config.toml
norm_eps = 1e-05
qk_norm = false
init = "uniform"
init_std_up = 0.0551
init_std_down = 0.0
lr_mult_o = 1.41
schedule = "wsd"
batch_tokens = 32768
Each number is 50 + 15 x the weight over its row's rms, rounded and kept within 0 to 99. Layers, rows and columns count from 0. The size before them is the row's rms in percent of the matrix's.

# layer 2 MLP down, 256x704, rms 0.0678, rows 0-18, columns 528-703
099:45 45 66 41 60 48 42 28 69 36 52 51 61 41 56 47 49 58 44 43 84 57 46 50 50 56 60 61 42 47 33 54 32 32 49 66 42 44 60 68 41 37 76 62 47 55 61 63 38 46 57 39 77 73 80 53 56 68 46 32 36 55 47 54 45 69 32 55 26 43 39 48 39 54 42 44 74 53 31 49 46 38 55 53 56 50 20 24 61 23 34 46 41 61 45 67 51 60 35 58 44 79 38 30 47 35 32 30 30 49 62 50 23 63 62 42 80 49 80 34 67 37 56 69 68 59 22 60 60 56 85 53 50 64 19 28 51 39 53 68 41 29 90 41 57 26 62 67 61 16 31 49 21 49 59 61 34 33 47 15 41 19 44 26 46 72 26 47 55 73 35 47 72 58 43 52
097:62 36 49 59 40 51 46 27 44 49 50 53 76 48 45 67 67 26 39 51 85 22 56 56 60 51 62 47 26 52 74 73 38 54 43 62 54 66 36 28 32 54 48 37 27 42 44 56 45 54 55 51 38 68 58 59 57 42 58 58 48 35 43 57 38 85 54 76 52 61 70 61 19 16 28 55 65 64 64 52 41 59 04 36 44 51 56 58 46 52 72 57 61 37 23 59 27 59 30 67 40 59 36 55 49 77 72 74 43 20 28 39 52 61 42 58 37 64 40 51 69 43 53 66 57 53 42 38 53 44 55 38 31 50 57 11 42 40 44 50 50 51 63 75 51 55 73 48 35 41 43 52 49 47 41 30 43 29 60 59 51 44 52 70 63 47 63 31 58 24 28 40 45 41 40 70
097:50 55 43 56 64 73 50 71 41 58 29 31 56 42 38 47 52 21 43 41 43 33 61 37 50 35 65 71 63 61 47 64 72 63 31 64 51 73 71 59 29 51 66 64 77 43 51 44 42 87 42 25 48 44 53 40 27 68 53 51 43 60 61 10 66 44 58 62 64 47 35 39 32 10 69 46 60 55 73 79 56 39 37 69 49 36 52 78 70 69 52 68 35 24 24 63 19 37 35 31 29 73 46 74 37 25 38 26 60 25 56 31 49 28 34 52 56 59 44 24 53 72 25 37 57 54 34 26 42 57 71 60 36 47 57 45 83 36 38 33 58 54 50 59 26 43 65 60 84 40 66 62 64 63 35 25 70 53 43 34 66 53 69 69 43 49 26 42 55 56 59 62 36 45 50 61
099:45 45 44 52 40 45 60 53 45 37 61 27 40 58 59 37 52 67 42 60 43 42 53 85 55 66 47 43 24 56 50 41 62 55 68 78 48 32 43 69 65 71 82 40 40 36 65 39 59 59 51 64 39 76 66 35 56 45 34 56 40 46 29 57 69 84 37 59 40 62 41 48 56 41 51 31 56 46 75 46 67 53 31 64 66 44 43 67 42 46 71 59 75 44 45 55 48 53 48 39 58 34 52 33 46 17 40 64 30 41 61 71 49 47 72 21 24 76 50 73 35 51 71 56 59 68 50 42 58 25 31 42 42 48 60 67 63 51 31 53 47 41 74 40 82 53 36 53 51 65 37 83 43 46 63 40 50 43 26 49 55 56 42 37 50 74 62 50 70 56 57 43 51 30 61 54
100:32 32 41 52 57 34 32 57 69 38 40 57 28 61 45 48 66 41 33 69 41 32 33 45 62 51 38 54 66 40 26 49 60 55 33 35 62 29 56 70 52 44 45 45 76 60 77 52 32 58 54 50 30 59 68 44 55 54 38 54 25 59 62 20 53 59 38 88 29 64 51 18 24 71 46 47 37 22 47 35 51 46 28 37 36 37 59 42 40 61 36 55 54 52 56 37 49 54 53 17 68 45 63 29 79 55 57 61 51 50 67 50 48 60 89 41 37 43 54 55 52 65 32 61 46 37 70 52 14 67 64 50 44 38 39 47 53 44 27 54 31 61 77 67 23 42 43 50 52 75 66 42 51 62 26 39 52 43 96 40 60 58 62 50 70 58 64 57 69 55 55 31 48 29 28 37
101:55 73 29 51 54 52 46 73 69 38 57 39 42 59 70 45 87 62 50 64 39 68 40 73 66 66 58 31 39 60 64 64 30 66 46 60 70 69 44 60 45 39 43 45 32 64 60 54 50 42 37 35 30 53 36 57 38 42 54 57 59 24 65 53 31 32 50 35 97 47 54 40 60 43 24 24 78 64 53 77 56 45 78 66 47 72 48 46 42 69 65 43 45 49 68 53 61 37 67 56 76 58 60 65 40 66 29 58 38 62 79 54 77 43 49 45 34 49 40 35 54 62 47 36 52 57 63 65 39 52 36 52 61 33 46 49 43 87 58 07 55 60 36 36 84 58 51 63 39 60 77 28 01 50 52 36 42 28 48 43 30 60 71 13 57 28 49 67 36 37 52 61 34 50 61 34
107:52 14 60 58 46 74 69 62 93 68 27 52 52 25 47 42 63 44 62 31 22 50 31 67 20 72 54 46 71 42 32 54 50 50 31 31 64 68 57 39 51 69 49 50 46 47 18 50 23 60 64 70 38 42 65 50 50 77 50 44 52 25 62 49 53 80 22 76 31 68 41 76 38 27 41 84 64 49 55 22 49 45 40 56 38 75 46 50 58 56 62 56 52 25 31 74 58 44 67 50 60 42 43 64 29 39 35 46 40 45 30 45 53 34 21 43 72 55 63 33 53 63 46 88 33 51 52 70 57 61 67 54 59 44 44 55 32 62 43 28 11 37 56 63 39 64 53 17 38 60 37 65 32 74 72 62 34 57 53 63 38 52 43 40 40 50 55 78 67 59 57 70 32 48 57 51
102:60 51 30 62 39 64 45 89 44 53 61 60 38 56 93 68 46 60 42 32 27 50 33 74 71 82 41 36 68 40 34 59 40 41 55 62 47 54 75 73 44 42 25 61 47 33 43 40 59 46 46 43 39 66 62 51 42 54 65 54 30 46 55 56 49 42 54 50 26 80 55 58 69 65 53 49 54 50 61 49 64 74 58 38 10 47 55 76 43 54 39 66 32 42 73 56 70 60 69 54 52 52 49 69 42 45 53 47 46 56 83 81 45 39 27 14 35 64 59 55 45 55 70 50 45 69 41 68 49 42 55 64 34 69 58 49 60 29 44 18 33 55 61 51 43 35 38 44 82 69 54 57 50 35 55 52 51 31 51 56 84 78 60 51 64 28 42 35 69 45 59 78 44 58 52 37
090:54 35 50 23 29 50 62 59 54 40 48 53 33 48 57 34 56 61 50 37 68 59 30 32 45 56 64 51 68 46 44 41 40 50 40 54 50 50 23 47 65 53 59 36 35 75 60 42 49 35 59 57 58 27 89 56 43 40 39 10 43 53 53 77 64 47 89 42 45 60 47 54 53 43 39 51 44 41 57 68 43 63 36 44 49 49 56 60 31 78 45 39 43 76 27 43 43 30 45 40 36 21 33 62 58 44 39 41 59 58 46 33 41 58 64 38 55 59 38 59 26 42 52 56 51 43 54 46 52 45 63 40 68 57 38 67 32 50 70 59 51 44 54 37 46 43 68 71 36 62 59 43 54 72 48 74 55 55 51 73 28 40 57 28 51 60 45 63 62 51 37 70 20 64 17 48
098:13 52 40 57 51 14 03 31 50 34 51 35 53 26 65 29 61 30 34 41 38 58 59 74 48 34 49 42 36 57 35 72 65 50 69 41 24 37 73 37 52 10 48 57 29 29 59 26 56 44 69 77 57 52 72 52 63 54 42 40 45 55 49 53 51 32 50 00 52 49 44 37 51 80 79 13 25 44 41 56 47 38 85 41 71 30 55 65 70 60 45 42 48 58 48 69 36 43 30 30 23 44 12 70 64 71 86 38 59 58 56 59 66 31 23 43 54 59 53 47 56 35 32 56 49 56 58 55 42 48 41 58 57 44 35 34 66 54 52 60 50 66 28 44 43 40 45 70 43 31 56 72 54 24 42 43 53 77 63 39 47 63 49 75 72 64 45 53 44 56 51 46 50 55 38 41
095:34 33 13 58 66 33 21 43 48 62 18 31 48 29 38 57 72 61 40 67 50 68 58 25 52 45 57 52 48 62 80 56 69 43 63 56 35 69 33 44 45 61 38 60 46 68 30 39 63 62 35 40 61 32 48 53 62 47 37 36 75 68 47 50 83 33 53 58 45 70 23 44 43 58 58 53 69 65 58 30 71 59 47 18 68 39 65 51 48 68 83 53 30 58 15 55 37 43 64 86 40 72 51 64 67 68 57 45 49 52 51 41 91 54 45 65 56 58 59 35 71 58 45 43 62 69 28 68 64 55 60 46 43 46 68 67 39 39 46 48 55 32 58 34 43 50 42 45 19 67 62 32 67 33 47 53 45 41 17 52 62 52 34 40 39 62 42 31 33 38 54 32 50 28 34 60
103:56 64 26 44 61 60 38 41 62 49 59 50 65 53 77 46 57 44 54 56 51 37 60 45 52 32 48 54 45 67 77 44 25 47 25 68 22 76 50 48 56 33 67 40 52 49 20 37 35 26 29 81 28 32 57 45 59 22 55 27 50 53 59 53 64 52 48 50 30 31 54 35 72 44 34 63 42 54 27 51 36 58 47 43 59 75 61 50 51 64 57 11 55 46 27 37 46 50 28 56 69 52 59 52 86 71 58 65 82 55 55 28 59 71 81 36 27 55 31 60 50 40 41 44 55 57 36 43 54 60 76 29 56 90 34 76 52 51 29 66 70 55 48 51 41 50 52 83 45 56 50 68 21 38 21 36 47 55 63 57 38 42 67 56 61 43 25 75 70 75 56 52 58 55 51 57
097:44 66 86 58 35 64 41 47 55 32 37 65 49 63 50 59 49 48 48 68 39 56 65 59 36 50 38 32 08 36 48 39 52 65 44 53 80 76 55 69 20 73 55 80 58 52 41 45 56 53 51 48 45 64 55 45 59 53 18 64 65 46 27 59 27 60 43 66 16 51 74 46 59 64 77 31 55 58 60 25 18 52 71 47 63 88 41 35 67 48 48 48 20 50 45 30 65 49 53 53 27 33 67 74 55 59 67 22 27 23 56 59 47 46 55 62 70 36 38 73 62 63 39 59 84 53 53 49 61 21 50 38 51 49 81 38 63 50 42 24 67 36 33 60 26 27 44 53 52 34 56 47 38 18 72 59 39 53 72 44 53 48 34 45 63 79 62 15 37 60 46 00 37 66 47 69
097:58 58 44 55 57 57 48 44 55 57 41 52 77 34 59 42 82 44 50 64 49 39 70 38 63 44 40 47 17 58 40 57 52 43 21 55 69 36 48 61 68 45 46 37 45 24 37 64 64 71 46 48 32 30 60 48 43 30 62 13 69 52 43 37 52 62 54 11 53 21 71 76 44 33 61 33 52 41 46 44 65 34 45 28 20 67 27 37 55 45 63 79 63 39 63 58 41 27 54 47 26 56 60 58 34 43 35 47 72 49 58 70 50 57 52 52 79 44 48 59 20 21 51 41 61 41 45 49 43 53 51 46 36 45 37 39 42 50 17 36 43 76 48 37 39 37 71 32 15 54 41 53 62 36 43 32 56 28 44 19 46 40 26 66 40 07 70 45 35 56 64 59 45 52 44 28
105:55 48 43 41 24 66 50 82 73 34 49 43 68 32 59 31 73 37 47 38 40 45 70 48 56 24 82 65 53 57 16 52 64 44 48 53 31 62 73 68 52 24 54 62 75 57 56 25 43 46 59 37 69 60 43 42 49 64 63 54 67 54 43 56 21 49 53 34 44 46 61 49 60 47 46 61 31 52 65 62 71 77 52 68 44 36 57 71 72 42 47 57 27 39 61 27 67 57 58 67 75 44 66 53 58 48 52 45 57 61 57 51 42 41 48 40 44 59 57 58 44 61 71 37 52 64 54 42 27 74 67 55 69 68 49 55 64 69 39 48 57 31 62 27 48 31 50 41 25 36 41 88 45 45 37 58 27 42 30 55 55 68 61 36 25 55 35 75 42 54 78 40 47 68 47 32
097:66 45 21 51 47 27 60 52 54 55 46 54 55 73 68 15 55 79 64 68 68 56 48 67 65 55 51 41 68 54 66 45 50 50 71 56 52 33 51 33 72 40 24 62 69 41 60 51 50 51 84 26 52 65 60 61 62 50 74 56 56 49 49 47 92 53 23 63 66 63 30 62 72 32 41 42 33 41 78 39 24 43 59 54 74 60 41 36 72 43 65 57 20 47 45 57 58 57 53 25 43 53 66 44 48 55 60 68 45 71 46 45 47 53 41 34 16 59 56 51 31 31 55 86 28 30 57 40 52 44 45 41 17 25 53 50 45 69 35 32 25 45 50 22 73 65 63 37 40 60 58 40 51 39 53 68 57 71 67 41 52 38 39 72 36 54 27 58 45 41 38 42 36 56 44 49
101:49 60 42 50 75 58 52 45 41 69 77 41 65 15 35 67 58 62 45 45 68 48 68 52 48 56 27 64 32 43 53 42 34 22 52 50 40 48 32 37 50 49 62 44 46 61 36 78 40 54 30 69 46 50 42 56 67 29 29 31 32 66 52 46 38 51 25 72 62 41 63 29 52 46 45 51 31 61 36 46 72 67 57 55 54 37 61 50 52 38 54 60 65 28 27 71 27 54 49 65 37 55 37 60 69 22 26 45 10 81 54 59 47 36 37 99 58 90 55 44 40 36 68 46 64 63 38 82 58 38 56 44 73 36 59 50 40 66 46 40 65 48 61 53 56 50 42 44 47 30 57 47 52 52 41 26 29 58 26 65 29 63 67 51 67 50 90 53 24 54 32 32 59 37 34 89
097:48 53 62 52 46 40 47 62 55 28 68 31 24 63 40 65 41 62 39 31 59 69 41 41 45 46 43 41 38 64 48 40 16 63 37 63 69 47 49 62 65 42 42 45 34 54 67 32 53 45 55 47 52 52 00 44 50 35 26 65 30 34 60 63 56 53 36 50 82 63 53 68 75 45 23 29 32 80 60 41 57 42 46 65 71 51 55 45 60 58 33 36 48 37 65 11 53 43 65 43 72 38 40 61 36 57 54 41 47 46 61 57 48 55 43 57 65 10 52 35 16 27 56 75 19 44 48 47 42 50 33 48 48 59 64 48 27 13 27 42 82 46 56 41 49 70 47 61 05 58 59 61 69 57 30 55 52 28 49 54 77 35 60 55 25 68 48 53 54 32 55 53 42 57 36 37
095:42 53 56 53 54 36 40 43 65 61 45 49 33 24 62 62 63 39 60 65 50 54 71 50 46 60 32 34 36 67 54 42 47 58 36 39 94 91 51 70 78 25 74 74 41 53 53 70 57 77 11 53 64 49 42 44 63 35 46 22 38 72 45 51 39 35 40 64 34 63 60 39 59 69 78 62 85 36 60 57 61 60 49 54 44 50 52 68 21 68 64 24 35 27 33 40 50 63 29 44 52 61 67 70 60 71 48 42 43 75 53 47 43 45 41 70 50 73 43 30 55 42 50 47 62 70 57 38 34 53 53 34 51 57 46 52 73 66 77 48 72 41 63 42 69 45 79 34 39 62 81 60 69 38 93 38 43 36 16 68 45 27 50 74 52 53 49 31 55 48 28 23 81 45 26 61